Weights of a small transformer language model.
Architecture: learned positions, biases, tied embeddings.
Training: a variant of SOAP for these matrices, 360M tokens.
Each number is 500 + 25 x the weight over its row's rms, rounded and kept within 0 to 999. Layers, rows and columns count from 0. Numbers have three digits each. The size before them is the row's rms in percent of the matrix's.

# o: layer 12 attention output (transposed), 384x384, rms 0.052, rows 59-94, columns 0-191
# v: layer 12 attention value, 384x384, rms 0.0443, rows 60-95, columns 0-191
o59 099:523530494474512511519519436554490481505512436493515503508529463550507530498493498546516518490487518539479492517538519549506479477490460481509488500463515500497459500499560542552503508468503482527528527496520508497567477510478478502496543472480538497487498528501500518477517470528492519532473466472539514481540510501522508544506499502479516522515499542500522545494487454493503489457494482461444495462478511489512507460507495506506537495533508482494467515480469495515566462482505528550535491502500494483496530510468513516534556476526500469473489477518459483542515498497479559493
v60 098:502499510533507489495482514531514498511519546504499501502531502552481502510492508496448442471465514547520484588478532509488504507531535533568465490460506501522431498478493490483503564514505538510472484520498523482506475475460480467504509472511452481487563536489470496466501528492473507521506480465505533508488467498491502426495470475479468491489479503478537508543478483508531526506485503520452498500520511488519485474537470475484515510539482507491537504486512472504447499496505530483501490466491489528513488520466553508449504465472495520512511501522450523459467541523500461504
o60 100:476470475510456518471529517504543511505481468500505493467518471494497485525497510511534480527520479473487457501487509494504529529463504499462488498453498465468542514498500504489516507455488521512485486457525491493485478519475470475471460540516505493498518507512552478512480467496502463500507511490536465503550517462529451544503548502512532470518522478505493544513511466494488497478465498511500490527493494502478503511505533519526571464502490498470493504540515516486492502508482523509532446505469500457508513490536462515507520460483472507533501533515531503530522507503500489456
v61 113:543514511521470486533547487494507497455509499509539452514470481507525537488543492457506462465529527529505547547533513516482495501517496532463487545532510459450460509508505496515521500474486546534466519543504478492499528479535433496506516493513535473533454519499539510487503490478478520486545511490441508467507540520539476498517460473509500475460493422534554477482467494466481486482542484522510466507483551478514470545480485487489540524505483486521479471520542484492493505472508510483508455467484488543473487514549522487495518521472472490482512471526466511476499448506517529503
o61 110:537526485467504504493469495550500485478472534496485539503500521527548501485501472501460517490487468535505520473479470530490487504461478517489463490526516499512478497483528507514524556491490475525494524501469531488473517478508545510515498456536498485459473517480464519480535490498496506472514531528523492495483493516478425540497506496499494471515487484495518505500508498519516472495486479452474505491484473495469481494543478492458532468520435487500538490472503527472455527501508504518516533522572500442491510473492480533520499504495510534492462438508499470504498506501497507529
v62 103:481480440511456525507548472511496459528504484458533498508515500558535485490548574481538490488509478520480509485500535492539522494518501485478483484542499506447521484496472479481506491484451531479507518526475452487500515473498499517503493500551498558467479485505503496466546504512533481503459520472458485503510515517515534507485483475510462450501478501535483485505500526468515519516499546514510473485477473463469530522504513520482487470509536527515513507490459482557491485512472489511499496505472515500518535491496499479542508514520492510523495506567536478509459512523514504477
o62 103:533513544498514510491510520515508521485528452483507534511468489475497520488498490478465492517456504512491462527494507493525490489506528532536478463481489530495545493524476470536511512526513460473492501517485510489533533501491478504510535513507460455466465495513537478492508456507536493517516495474497510438535483498473517525478523494504507541527521478461494492505436503472509483462516481480493523479527489542506465545523534488504533452498550464446474537486499515517492503471569549474479519490507499487479482516516455556500487498527478475488526506458466543523485473495511507472
v63 104:526488497469511498482473499460449494496506541525465514530493487458513487515477519487497502509535475540510495472517488530479468506540524521470490469511486458514500503496485469537525489505491481458523500490466491497533452480559504485506517488503520492531519509501474474525480507511522524484484525470534486452490492466517511520487498485488512503469491507481496511522498503551456509492482439483557515504486511506533514486504514525512496475522534516535470484456513502521534488485477462478475469497512453500534563489495540471493460477541500485517483492491526500511462501501531463495
o63 104:507500458511533499494504502509497538508523541536488460483522513510517479529489464513455507525512528475522464464527543513562510521534470537460489503497498479514558490482484487487492526494504559545499483470519494512520507502458508524514488458526471528462485480465518525527504466466511503470461482546504528522469500511494460474520480524499470494496520474515503486423476486492504501509503520499493531548508507419494507452451502484489477500537509488562482498494568496512514520494504478480473486515478509491531482471496514469541499500503474501462511519518518528484515513483499521489
v64 101:481506548501535525489471508491506457471435473469541517516490495497482445484514489526518540541496510497522509498519504460501497523457495514532506503519495518558498468504498516515527498516525482531516473496503491504543470516523477523502509506504475471523506480505482538500527484524527442475500517526518495505526524483492529514511530467484480513463511482543480494479478516486538526538498515488515512514502538487523456521485469509500465519482493480492562510505553544500517485481506534476488509511495487511519523524524468513473506464502501521501490506460467508515504499475486487508
o64 098:513495470500516480482573509505504469515544499513521484463515512502503505495484539528531496466506504532508490484530501521485488461496505469500489495481500491448483465507513473506482480526499484483523457523475516476484514485470479495520503497467499504477498463507503477547480464500506529465492498493504517519513532525460487499513512480512498557543467502472501466521490478544516472507456530526484504549499530525454515488549503522445495462504469482493484500510507512490499511497447503496523488469475515485550510507483517512560530533496472521503564552513516485472487516501486500475
v65 100:488472485490471468500522491496498482509507524488481483484533499500516531502459484503484526509488505508528519474499483491514493506487550477418498496500520506492502520479482491472495489499454483466506526513496448504503476534443507519506489476483520477550538518487488504503526510540511546468465495515524484508513524478550476471513510470507551481531514508482512548535507492537473509477502498493547491496465530547499465531480460458484520459515499507504448488474504464523461515512479525498477508494499490527445471495499520482484481500523472473485498462439523530509500514491541490525
o65 101:549456496494533502522528513486480520504467529472523498533499458494493490489476490532492488460541502483515550458457480475519519533516482522493556483515506484514494492481526502536480507531523473491520543482539515490497478507485499511490509539539451573516496495477525496516479516503501487543477512494528517498505514525489516514520522490508474468508517457505494516546476489472522472520508507565468525515488491469463487520486513481490458460503495507495535485518489512519491489511461498504529493540490493489513517523517437481492484403513489466460523475531530527440494561496510484532
v66 107:497483495475532450490530524480507542529528506526488493470510511513510530503539445516515492474488468500514474524527474466526496521493499543475480535484518522442533493515430520519507505476484501526530504474492483524475485443486528479510541475492497516485472519469537533476520502495527470531529504513531503526488504526472488467478530485512512483477537473536507534491510468543484520533495500511495505506518485485483505506534469477484516514534516467492503489527502499477472485465476544507504505467489463546476506539502511502486535511501492530505510510517525516490514538494492539464
o66 103:506521511508550494496476495467505532489534496486545500489501506507485507466457521505477515488495514518497516491536481498495511537488489482500458545544490506516457478491519494478519451507473454529492456496501528538512503523525479471472485486510484461495515498505522476486458524538431487500481463437501554485501512474506485478521524548488517504492507471517489473513533474499540482476461509479487500509521520535488507537496518490489511506492513497538522481506492516500485520461504461524516510508495526512486478513471497502486487525502477473517436493503509507477470501456488452570
v67 105:542498510514503477488495505504503484491488496511553498489521453524502474534528538504479490516439505520514498564508511525504501563539515548542510502528507482497544514508507473495498501475505499518487500531482491454479455503501498524480513499436488504489462473467498466465506481465536499514523493501505470507547486473494524495523538479522482491478541543537518544471527514484496517478501499479538460533472532502505500520477444487476508478524519465499483488485505491459496520546491505540492468504538506482480524470519489509534491509499528496507488485526513495498512485529475462486
o67 102:513460450456516486489524465530488477471491513499491495478453500503526478511528493527500495498472490481492503511554583483522518520516545467495516452478514482526508503495493509506448499503493487484543530473499485502467517495515519498491468507492532504513502551514496499515515497523485503506474505536484482453534508490546491512524462489481489500522503446476520473483517504536498532509495556521462534479496486478474535491533535495469488525475520528529487529486529530470478450456481530525518483536479461483523483497479523556501489540496483480527480482523480481500512490492515509499
v68 106:476508473528486505533490504488487489474499491451513453456507521513482521494486517505507498547523512509479545495512543517531518522482524537489498522474529495494490527513512468485496499474484483441463523499490502513537546501549472504516495524531507546517474543467499467511498498484518471470509461510497502495507446527466517517526474515537497510505519500501501471501492528537523501489526509514530483500536497440502517489499488490487495528546528525464558505470485518489441490497482543503488504492531480482487528495508483493512482521546518492489514488476475523496502513512535431512
o68 102:484547538470499531514502493493512453480467498513506551493492513459478504468519485531513510549513478515517450505529494465508484547478502524547477519555480540502514487498496517478478504513524533454471465472507533485470472479498496501525486485502477521477470518497491520504490498498539529513463479509522482497477509513523448502480501495497502486528519507505539518491496492464505487495509499476462508472506505491506514521446482521508510541477544549482438489472540500516511517556489506495470465544463457528514519504491521523529480528483517509497499501508500468505524502537521523518
v69 099:513517523491512502485494492526486463548484497510508504527543459528506479513503494464472491494527497551519482518479483475519510482498484493515452499522469501492542495524457497495482523528489462494537544488517524494530503512502508463499517449440484498489513544494556488525530465518451519476491492524505479480473515495530528494493516444518538485479444488509465507508512512541498485518484513463472529482488476464492494504495503512510490494543470514488459537507494456535469529512515531484494537516501496506513482496501503476510488523501493525528494555508477522498496466503476560500
o69 099:475486506498512490496488525515497446506492481485517435503489555495461559463501493559490448526469509461564515500484466486535499526520481508512516518483521470499481507487466513559506483516517499496501475492521504481465478512508486517504476516550506483518479526487476504502544477537475450493520502522522507511501566473475468503528507536454495522520519533521462508531493555500485503520506483494518480529478488478519480498495533503525532506495525556501542468497458528509483526467489479480514524458525550505515448516543468502483440472479519496526521530472512476454484516502507447487
v70 105:542511495503487493495458544506426483464543531457489445522513500492571543475459543507491526473542498526490509452473514495496532516495507510474470532490513486491477525521466451508515502449473488529516526467470499491466535508505518466550464488504547470545476484504500483508505463495539546507519487463512485475499455536509507509497528505492482542503472459522526509520445502486490453503483524453529507499502472454508469528473485517520511469513540527540499520527483490544474509490477484458466465511484509474523517505467516474492502466517485508501504509509537509542525475514480520490
o70 105:490493481483459476496537515496469495510535505538496464530523500481493511493522497473460494490519499499479520490494513524493525512477497509521489474502481510526521487496506510478469508525481536494515526491513503485533532521471519495511489496492503504503466498518524498489528477495543519493476490467513538479471567530513438516513489490508533499567525484502528557504476518524500491500516504498491544499546490486502487506517532505469479518482488493522520521455513447533513525509518516460508526455500507498498486513526499539489485503518478481496471583454515467486437532504534476512
v71 118:544512471483493507464492509547462527563490504508499509482487478517481509530494494492510493479485515514489498467494504521488489441488506486521493548538495487510483514512528560499508454517543546471519504517517473500454455492505491468483472516540495512517492506469513524494489473504497517539517518534459500499469485461477539528493503537471526504540478503500480534523525450495522505503474479545471521501508475512503525545472529513514494525507459480484517508541497516457482498526485494478473536488524485467518477523467512528502489488504504488520493535512474488495520484490529501515
o71 114:490491502492494537549489536530516483474502497501482503543506507506516503486524462460467477536514518503530483495478480493484510448499499520546484463483522491465451483498493490520497514526467493513492496511529528497534473512519498479494456492470516534503485499528496464480532481473512452510496480515518470541478520525532491485475542498490455495514461497509501485520498431510514505497506515500559509485451512487470523501500508535532464488476536482435476448473520412491483517522472444500518457491521505532452506491513507473506521465487532497475514541504515471488504501531508475522
v72 104:501486526526493510569527547536526473549491504481520482488461533491538499503510494476500513480482501501464492509445516521497481553513471487494465492508482535446485552485482521503505493489500504478512502470489534488465567506474501476546518541473527455492530511514547536535463481515504490483528510481494508488536511566459491492554460540506477437517501487542522507496508524498507479490484549509515533515507499505486466467479474520520494449505499499547525501520480459513510500468480530508518498508559512527505501477496506468528497521511504523469524494520521486496515501491496505498
o72 102:500512473548468497512508497463501491494482504508504480528528520514484496526500504466492484449514521471451504505504500510510473475507528491507515514522499503501483487476498510516494481494512518493425534491462491546559485495531478478496495546486484494498479494530444496481530440511437497507507538492501524497448511485508475523513506515490517521493523515471521510498508511510492490485501491494468463493501509540522496520506514466554515506482535504533529507488471504508487474544508472513478516556487454507504544474512468529517458496444511497565452514506475537481483497541525498466
v73 115:497473530516506519499488477505459463544512489510481526529494504488458445499493568505522526514499483508534501465501484498516485456535540494494501493534500518541519488532468528479504535494502449494512480506554486531530461537525494451531481495503489525486473506502474513529535503493531495517508509509540493531503493483523460512472518520524498506528510477486473464514499512548516557504515461490497474500497516489496484461513541514522467488457503514504532505466510525497520464522521513473500483495481474478502474514495501506498505497505509516517488512520544488460492530520471510479
o73 105:463490489488533528500534533498512529492534503539481520494460542501502503528545529545495464528516502497439474533532497520501510526516460522489499522445491521489503508503513488501485485484492496517566515514512495486481503467451502531505502507471479503541524467510478544543494486499499491488530512520500482517482459497472508434523455532464505547517482544485505541419476497486494452520512505548471510513498502500521531470525519526514554498508497493484515520482474467504516519479530505509469492525510524486504517466456487508521509517505506516504511515549520472532474444542486441495
v74 104:494500499485501499512530509527458503483505501503446501491516535476502458488502489465523509515504526521454524514474515443495528498507479463507493493496501498532533503584484520467503450505482525474494497489478483522476508467454527489512483518510469455503508482484481522516534530519473473522496500510486487496485505490549491513460480475493491451493500465522538524483500520502506498500511516475467510480482467514538507472470510481525441499532469467477494488511524489475508533498576536516472503507485529505555510497472482484531507505460512534501473557516502545477494487522468526486
o74 100:510511469500463524513508498504451538516515469513502497520455527556512553506543466526471533467470503478520507524495478521465535515513498485484525488540468492494491513479462505484505494481508496479537490530492480430512503496510513443493487509485524521501524546498518529481501499535533481501525521489533491529512506512497506485525492549482494493554508547474471503510532467467519484441485573471533476466507476467539458502534471505498492512509514531516486466509497469523483498486468506504454514469539473512498498491500512551461527499486524493483464489477447485488497478547482510549
v75 096:475531504504462538481516547504486484503534487532481455449511491532521484528500525495457503506538513499505515501516546503477523497457516483530528505523509421514492479519481517499515499503493532490480505500516507517497492463549472519511558550536522525495462493488548493513506503512485499507490469484497540542498498478533464469533484505482458468509502507513556497513559476460486498475471511504531463509477505571516467507504498483520480527541508496480525455505515534456477456469524529518478471475541519512523501510487496467421508519499497475486515489493512525488503491495480487579
o75 100:533480510489531483533522509520521525483493491550438510467537481532518546488499489476486502508504490500473477529484435503489480491503511526495522501468463538480468502490459482518535463536502512510487481514530437540495513501486487467500516517522467498502506509502467441526479535495487540508511499512538492482488497484582456534526527496526496511503490497467455503519499510467464502536509452526500492489540530468492528532474480488498518434469512467519518521524541538467548489512489459538506517514491486492500503532471497511532475472501501489470503564512487493515516451530523532484
v76 103:504510495531541513513461485503515538481494543460501510481467506491466496523508521481499492512498485523522523481500517497510499498455485512502465464514476524533535513497441531511472516501493428482497472506538507496482486487474542484539486520466482464510514539476519544530495505496430477505518481496493487509478517499530465518489546523470489516495489497504498428481520484518500546490519532513478496510489501478495527498539495470520554505460474484471551522554491511534482500489528490482525496489490484522490458509476492496482484453538548561547483522482514531530500514520510493452
o76 100:477500478492507499521526494472519491491453464496516503516478547533493508471539493490478502516476483533513493470547475544484511505524522484506467501489494517512514500503523513475505503473508499517482481510459455521477541528495480495493490476512530502476555492532506486527454491556523503504510512468519492496499501487481500478455451509504517456516520495510503548554468520526520435522487477465547477484480488545528470488513544515503514532504482503512516482529501481529513477514454478454532457507501478492523541515506469483499526556488490505502463527461546542530504490480470480526
v77 106:518459478487507470489509459503487470496477480466538537483521469483492511524501529505523473521464507493536471492481475502446503525491523502473477529548511511472460503477487460542499535446481502500500512502505486524506469561487517524516490498490468452517475539465540519534458449521477493510489507455567472521538499460488478483491521464503505526472488487484483473527522486538516500463499500483510537495548537508494506454528510513477519532494484485478485477517477492495524451489475515471479496505530510461485483481501526467505469490515490486512482489501557528553513508488508546490
o77 106:500504505489543541466464534486502517480508523501489497477498503539518492452527506512506494502468473501518507496514539499489530470499472488508523468496477484522506526480481518489490540484481441495510493476498497518478510505508516547519505469520502512485524516497511469556481508515512506491480536532461455485498528468487548483445497504472523467506457489495558539503509520494492482492516504516506481485469456498488492511501479503473454507498514520519507510515543525474461524535470480466540459545523450508549501493536508520476498531462539480499490494515490529477552483504497487485
v78 109:455511534524527494493485480485473486488527488471504485517499493487520508475509508495517519478535522491474484456496543491509503493471513483506488515473495505529474497542510501496468489516476538487456466499530463479456497506499487492465483495475457506517488512537488515430529508500508475511540508473514482428528468468513471481504527503473484492487507486495470516504493514436481494461538508487505494489480473520489544526501494469511523507546516506479531480526484479446530482536490534525472474517473534514442493500477461511523478517534540498543510492550512517501499479499504478489
o78 107:504442495498478527496497488528483490483470496497503473466530502498491510521504498451466450495500488462480480490511511483474564501506528485518518462500479501482488458432485521495469542503544499450530529523476520485503487470527513488540501519526521463505490526454567490483504493487471481450481488476515517513509524528466507469500491512509526496523547461477523498524529473522493538536525539508508480491438521482497494499501490485491487487475464448460527547496502461532496509513457448465471528485519514458481494489524515504502503516476494520465529496477519471516450501525491481524
v79 112:504472504447507502476511539466494502492526469502471473540506506537526478488485503540499528461526489478540501526482488488498535510459513490497501485534531492471496505507511525477513524532540504443477525508484491545495485467482502514506481512514522473516467508514491507454508497502506543458497474523478513520474498471467492511482522501501501520547465477500503526502562477473499496506483461490499452530480512542525488493511545536484519536545524510510502446550493491439472479508493541543529486487464505513488508493475499493504524517527499484516475532524529508492517527477521538548
o79 105:489469515519481465513465505517509516493513501531540509504503527462512488504483466487506453514475497482496509508490475488514493497507504477476542502469463538523541472507496496474489492497460514513494510541537524439550488532481499517519511496529490482508520515507535510467472510491538534483474522496499491504505531504516521481473491477517483453518504472490458510529513488484481515534478489499499524450472464504493524515433520517464446467491518531503475538477517512480488524490526480492469519503527535473513483504516473511490494512532498453518538501511524506528496467499500487473
v80 115:523481541512520524510513495477473495489465521515483467463509525508499504518487505487500494492480552474471503486492491489489535466476554493493464522513510499516539480534475540488517497491479491504536532476557521508530506499482519508509508515488497527510529488526518512545539563477507492492484537525532493517477505492465514509475461461500518486523534536455510522500487495545522517473474542546475471493475526495511483474497522516487500496497441499473450530469485495476527511496500516495492519463447488484512490492488562520503543524498484550482476485511496487529508521537545542444
o80 108:491480494512553501556515520487486470513550510484500514506478564518484466523479504549503511527479482515494470526467520571491484534520465487512475499525513440474465544454542555486521510518511498481513473502483474509511493475477497494486501463487502514481481480475481508468486523495508502524464523505496516483536507490529480491520495516497488462520512515501513469481493483522534459533514472511570542534494523511494518543510493511487479481513543529478532485500474499558472487482489501496530539492517529518455517459467461484540494517498548460512487496526529509453492477470492489456
v81 106:507525532523469540526511512495538509521504504513516522492514490485504480517492502464512504504486532523508507484539511474467496523528489465489525518478481534509526512485504504489482482512472497507505480473512475527495524452519461479502523486498408501510542509497476500481513499483511494495510559572493450481515520484532469504452515490518522538462512520476498481571525471496470502485496493526516518489493464491496510490527520496536487511503481506522499527530491489520474513474487530464485504492523434494530489502473493524491478462495497476520489512466470495532524533493480514551
o81 106:484554541470553526474550517508492490465503510446481492478521537539501515529501511538490511532509519485524526480519494518509513516472456511489508522475485462486463486498506482501507489508498496526503470506530467494464445484503536502479460525519539496503480480468484500494447479490457505464504483466515512557488455489530502490486499489465500489538459535506494509492532456517482479476479524514489490490488512485493487481515484496483497536462496466513456455485536503481466553513510499473559469480476523467513464498538519484537496488521494490490489485517551505460488507516474487514
v82 107:478469500542514512513483536486526527494515490592533469520516503498469515453523531450519461506474480501484501518478459505499522494470486484450502482503499504469518502484498522447471454506457506507491485495471515478526495493520502513485486485504496498525487516529491489500473499521490554500461482515488502461477517534515490496520477516488514477504499527533503476477517492456493508514552502491526513499478533529506516507492491508485503484514489554500547497519435463515513508500500488515498512475514519493487471503529484485494478469473528495510540519471485516551521509551474485489
o82 106:515513465514490466502508524502484487475490438467473489503487495458530533502428540491492508473457508492502483447526499541503521508481508506515499447497466483498486457461533535520513550487482522499524519480472504487497491522487454515495492510498475516448504535522505494520531495462531508490538573491485513467499474475540479524492458523531500522473508518485509470513480488472526513522552467500505501523483484501506532582509546467528498504453514464501500551481547539522486524524506455497519495495483510498492536536541496509453521535474482489490499482464506515480492528516503510490
v83 109:516454510560510501499559524497481515485483518447477470525529522499515454498516530482509472502502518499463487518504535522533508492479541509494516559546518480482503548499495522417502474539470513500519532538484491484501491517501479456504480515502492514502504471513537487494499528477498464536528490496459445457522479480456485473506484446501488543548497501521488438487467603497521546478518491538479496478493520524453508519497495527494519495493540450495483485495486500495517462460491491528495521521469493492467510477481480536486510521534510506509483496577498483499497495508488549451
o83 105:514510509531506526508478481513496497441514461501492546478493504542481561499506550520496536533479517486476464504489527495482520504476502503531506422499511527495479482446539462530495481466477491490515485513468503474513498497501513524504502493496512535495523511489532517491508530521531488469415501502530496513507483489479434483489492487508487499529545478491541529505515521527522480501533508528544488426484506578512481536496479539492480495533469476466533532492461468512476513457533484496481489495494506475496510521497512493520487554481533526499519530500503524476468513486484513502
v84 106:519487538505535551532476525498513497515444495495501514506532472465523506508483531517438506484475503495527508488500454474481523461533468490486506528549499510524520474483523533477486521471457476492480509531504495484487541490507511497515476512518527465485477484491452512516469457545490476537479494496525536554505482485515491515493513514491486496514547536550494488509525535491561496496466500511437471476486478487482500490491510503478499503497474522496515499475535488453497451484505520481497537535474525498480460512498566506461546507495509524503523512469483522511475523525520519524
o84 106:488519531512503461428509533478527469549490510526503507519511474483523418500519541491494492543517504541470509501478482558483503505485495488508493528493491448479509513480515468499472498466496487479504502490497537460538517469512477478482522515494468509521505496484523513465523469469493494484485538491540469485507515489499499509476461488524501497510449520514519515470456489531447470517509525476558545490491521511497514519464497532437455487450530464506517488535480536476486472542479489462512494462465491508514502505505481457484486519506505458507521540531521536473510453487516506486
v85 102:492463507504487521492501483496511489481517511538463495497539507513502475472470495505515439528505475473481537502495524508505495482554478495500463530503512536485492495503497535459532502497512474488491487512476478527528505452527521486501509498520484521560504483505471515506465473510490447492506510498462508519514558447480511500499479474503465511477493490521511442494553498511503549467521516533498517469484507531455462528484462487505544466545505514524512489505542481482509471503537531485449515479469478536549493467491489468520512569489462520554461461508486473519457511490547533469
o85 097:516455489482492538483480495488491492488492535511495495450526524476500469477490499428483500507511484467516481535554551507470504487473492481485470466534468512486529507509515492507486512453507487484520508533488518474564493495530437539492497466521479506496482515442488474522497462513497461517467492483581472534517500484479439512521474472541510518534518488484499531453500512503491491468516502494545499469535502495536514494532481525485463499505507481488457543493484543493499509478489484526546520476541471468482493502531529533514474454502500454512448497484493538459517497477481514468
v86 096:530462500514509495500468461507526477518511522531508462493493491524487490525496481516458479491453451541495486460502539537501487509520526463495499469492494497449496526505555509553486461452495485491524473525466509527458484507517479524484510532499550468503467481470510473518481475484461536533528480495499479499502519529529466488472469495530463454447516508495492481462468568533487490554483493489494532543490460469490537492488446536515481509484523535517454498460475477495476502525479486477513504491496510480545469519507496499494487509502469433510539484438455480515496507502530522515
o86 094:534547475459469505517506467497480539535489471478478462535474496441525528514493502481494539477515525552529514512560492502522479521487542507503512490502518530472537468507453488498487479523492504475515556486503488486466508505520494468480503471511488532480482504553456528481540517493466474506538507501536502500506515528501512478469522526456453517479485492422475529494537472470486481468533483464471496536529480532522489477479490485523480503453514513525491496519511533518507502440514498499455470504495516477465486487529456490537543508498533545503529520469490484498511513446491508514
v87 104:495530476505512473494484482540513484504475500510489496515518530523481486489487486535503528503515517492527501523512496487551475522504539510549482485515477487525550447554456534464515530497523502484493505497558499488499475472533480476479449461447508544469513458445489536503532449440518492471546491457475502517476492461461455501528489466455532501508489490564514480507459499495472476540527518495511482508476514517507447503522502493467487457499518506445493481497548505495496466502443496533476487495503483530552517524448507457526506492485517508487494492538509500494471468473487519494
o87 102:472477480509497515481485471465504501491504500471518519491478487504483506463543522502517481476491507502512504507483483560505530490545489517511526495478484513476477497491506505477472516536495471528476468526513484484507496489479438498506565498546548507487478543534480488483512519553525487484428474464484514480504523500513468510517497536535500479530499473529526490514491514511471483488485491549489506544519469485487535511484513569494495514528511504482523524434473478514525550494506525495516526483476499489490503481491523479508479479485467503533475542554481497510510459503530496485
v88 111:498513486510532539509490563477469484494536479522505509490520519488493477535496491428497507490457519467460489463520525492473507510450490510530525523554496544530506480532522514485496474538451494478509560491495504481475480486514478502496495531525524469497515464506493536507491486535460563514525561545474491484486500468483525553521504520531548482474499508516499519498506474498480512529459485524518504507514488495510514469516492450494505552450472488454504485480510507520507530493519530465493534506494519493486512514490500500514493523522458499471480523513475483547513519487512445475
o88 106:508503577484458488488541563488507494477542504484437510522441495539530540500523529484490535511532514508548518470486505545477513463505470490513490472513519467464499507524543547482487467490557513483517510488517494515495539521489502485521505526450481528477477497500496481542472504524457488483492499497523477507487504503515490517496505490519485526498501517505522498512549479470558484515493516471469473500491492505516504530441515517538467504515486517518464500561561500543476469479507468498526464533518501493528477486498520490503527490522564497488492506500518492467481466492523502537
v89 106:496507478524510497469463516541467491467518474498488495435519494468508491523509480508432525485531472501517507523470473446495526525506469458495496528464514536509453435506473481490528495486529459512468519516554509484520520521491494501490488487501550495426516493532485508472495491478471512506472481457493445502514512544525440498505481525497453476564535497503488484498485540510461467511543488540496534508526489525481535499501410500504544507499503483499502469529488539503459508492480504520510532551490519467541523490511518457475484514469495499502472532441494511459544485535454492489
o89 103:527515493488519489509540502511472497497465525513446456512493491505510480476545524549488500462518466483473508472516481512500492501537537545469496484547447512470508538521516512460491522489488544472514458476500516492526496540497483442504522541527493465494522477503500483546502533502510455517520478481479511525470515486504554478493537488477485462452487490506550540504474496494515501530484493461524442504473487508544485500530542519534566450493462511512510508476497505503493460492500533455482527473496514524533536514506528525509546530512525481509496455492503533548510470522505493518
v90 103:531481512495477514453487469492526518515496477538521504489508477488491533490483463558489462472495478494533522522509456533498517483474496472473504426455518487480469493498514554526520528470458518464502544519536494506509547508480498506477489492529462525509504487543486515551500473565484503497481500500521540544491556498508475494462498554479515514440487505519492527466474526519471493497480532475468507524500489498462526471444459457532480507520456518462503510471475534485540508524488487518488475524531518498510496556521485471517511479514497478471520511497464509491482496495535506492
o90 104:494524488482521489457495491480528493519499532493489482494500522483490488505442551450473520492520505494479508483509446484540480517499509506521513499541500473510521489499486547519526540496582463501506486535514499492508461530518495498488495518494483507477522512491506525513461542514534537507534515502487542474534533512499483458460529514518477543496503519490529503509535498529474517490492493535548505537493479501478510501532517528451477534449572496487524452503475538499487532518499505494486542454481530529485453472499506505503483476503511494491539486560517511473488468490494530530
v91 104:510535453437474512502501509461530469525539478486466470469459523488483503509521512471530452507495541479503515484488529489487520449506491504485467568509506551506476506463493511490488509489548476450517518488468516485546449487473507516510492476500497524529513531533481490518553473443574577470509499496513486563473489491470521492535534472474502534514492517508454530508486464497486547481505500487527530468517523503511484467494458509496483505504497553506541512524502505538476523468470508482544482489487537515516500546498467482491505464524489498459483487448512526519476521521493524525
o91 102:521470513517515520474526479476513461484489540478510506525529501471527504543479512515534485498500480491498511493520564545479539470451526539481483511442476478483504498511521519506469491501464496534479469483513508494500506494552464484533490526424480512489505491528494490526451513500568490519494479472530508500468494535485465514504514496494493505533473493485506505532517482500543465508481535479481499500457497491492482528472519508488495466447519500483417466529512543494516511518517510486530511524536476501486539478515499508526530465494453519527490484500505465521466471501522483483
v92 108:519519514528494501477504532486469507491477529508498522440481501523489485446549531534515518461510516537524515503508510487516494511500534509453498445504549475467471471502504593467501511525494514464532492459507428440496490509515536468484473512453520537535514529485460494488512496489531481483482515495535479534502508520458510524506480536482500464526510530466522530543493494505494481462500540529464533538507495494534512515504474518487478456524527527548516479460505533516458504508489471492540470479538497533478467488500439473522489469496465496505510494493473466503511486522482493513
o92 105:479480502499526475508490520483514471487482539473503527525495501491521486515480517488481507491483481503519480476504514513512519472481473548482449504485518499551517524513473508502519515511508514522439501540516528519525518503512514521491517532530470515453470491499484495509527544478471518505536470485487482517535515536495492458487522450518526485518480479503494473463489474495516497559501498548534509498496487536474498510527489456463491535478478477503471508468505448487485497497495496473438503490496497517569536499528486526530453485470475492488494507509480518555495541452506485461
v93 099:481546481558511478488465476477507520522474490508495465551523508507466503520497527490521491466497483526472511488531513528494521554526506525540478510538488476468502503525490490474522479520467509488480497531494499482467465489476517484479486511496529523474501484551520496494503505478480506564492472499456493509489525500509521543463476491517502526500478483574508536499491526464476500525476473519544540488519477522519556476565496535490460458522509469537486513488513464523501532505466500498491509500525504487487492491507486482511508509501493511502541501498506489489445526534528496496
o93 100:480480494447456477493494496477469515509494486472513500481492519515537484506532456467496518527499524531495502509481488513512486511450486521517494449502480481490503516472497515457438490476486510451498518478510533530476483477517484509480508495479480472491505535503494534529512475511533465521490509525540558510531484485498447506541536507506535495493547505495491479476482478486505505497490526497521498509465464495525497528465489505521544470523485540460498555481503492491468448504490499491488486455479530513459496483476497526515462521506473521515516505499471494538506540499466472509
v94 108:457519478508495509494495492537529533515501501495506493525482498509510506498445511480508525456498462526463492526500505499533505504516518503499543547530503474508497543513510477467536528502499533474519476530514464476516512516482503473496473499496493518489445462489489525491525489458463547526574513527493518504500491524465478511534481505478519494544478539452491502558451531526530466499474492526517484511498483521513513522565562526514505518509502497480470524472483584519488488546461515485502489500467462520515493501469524485488494501473484523491463480491551515522472503479475502472
o94 101:511508472514490514530495427491488535537468470499469496531525527485509493494503471506474512501494512525533492521464475532525503501494519540497493499540484503517485491513449550507476508528490460546482495479513517482489445502499483507503528520522539449524480506520519497499516480498519482512454487511466515486514454451499490486493499514486514510463507460524473506497520528443479498495520507522503513483513497513514513503519465526500545517535496511487467485500496457506464527485521499487451484484475501512503531463475510502536475505544545496525500503493509472527531521484485495555
v95 102:483480496515508507495512485472512500479531483499504513528499499486497508518484525479478511498512475501514451470451507513496510481475523504485447530504472492544492501450504494478445454509454489477545551532521501503505523505474418518475513507459498543513512463441444500472520489496481501515491488460504489531480484511499418516497527510494483494499507477526525513496513540523533511526467524489479515527513529519475494512499485494450502505526504491497521523512526545530517501520485505502512516471502547548498472517514482490493552485488522510507464470522555527531503465528514513476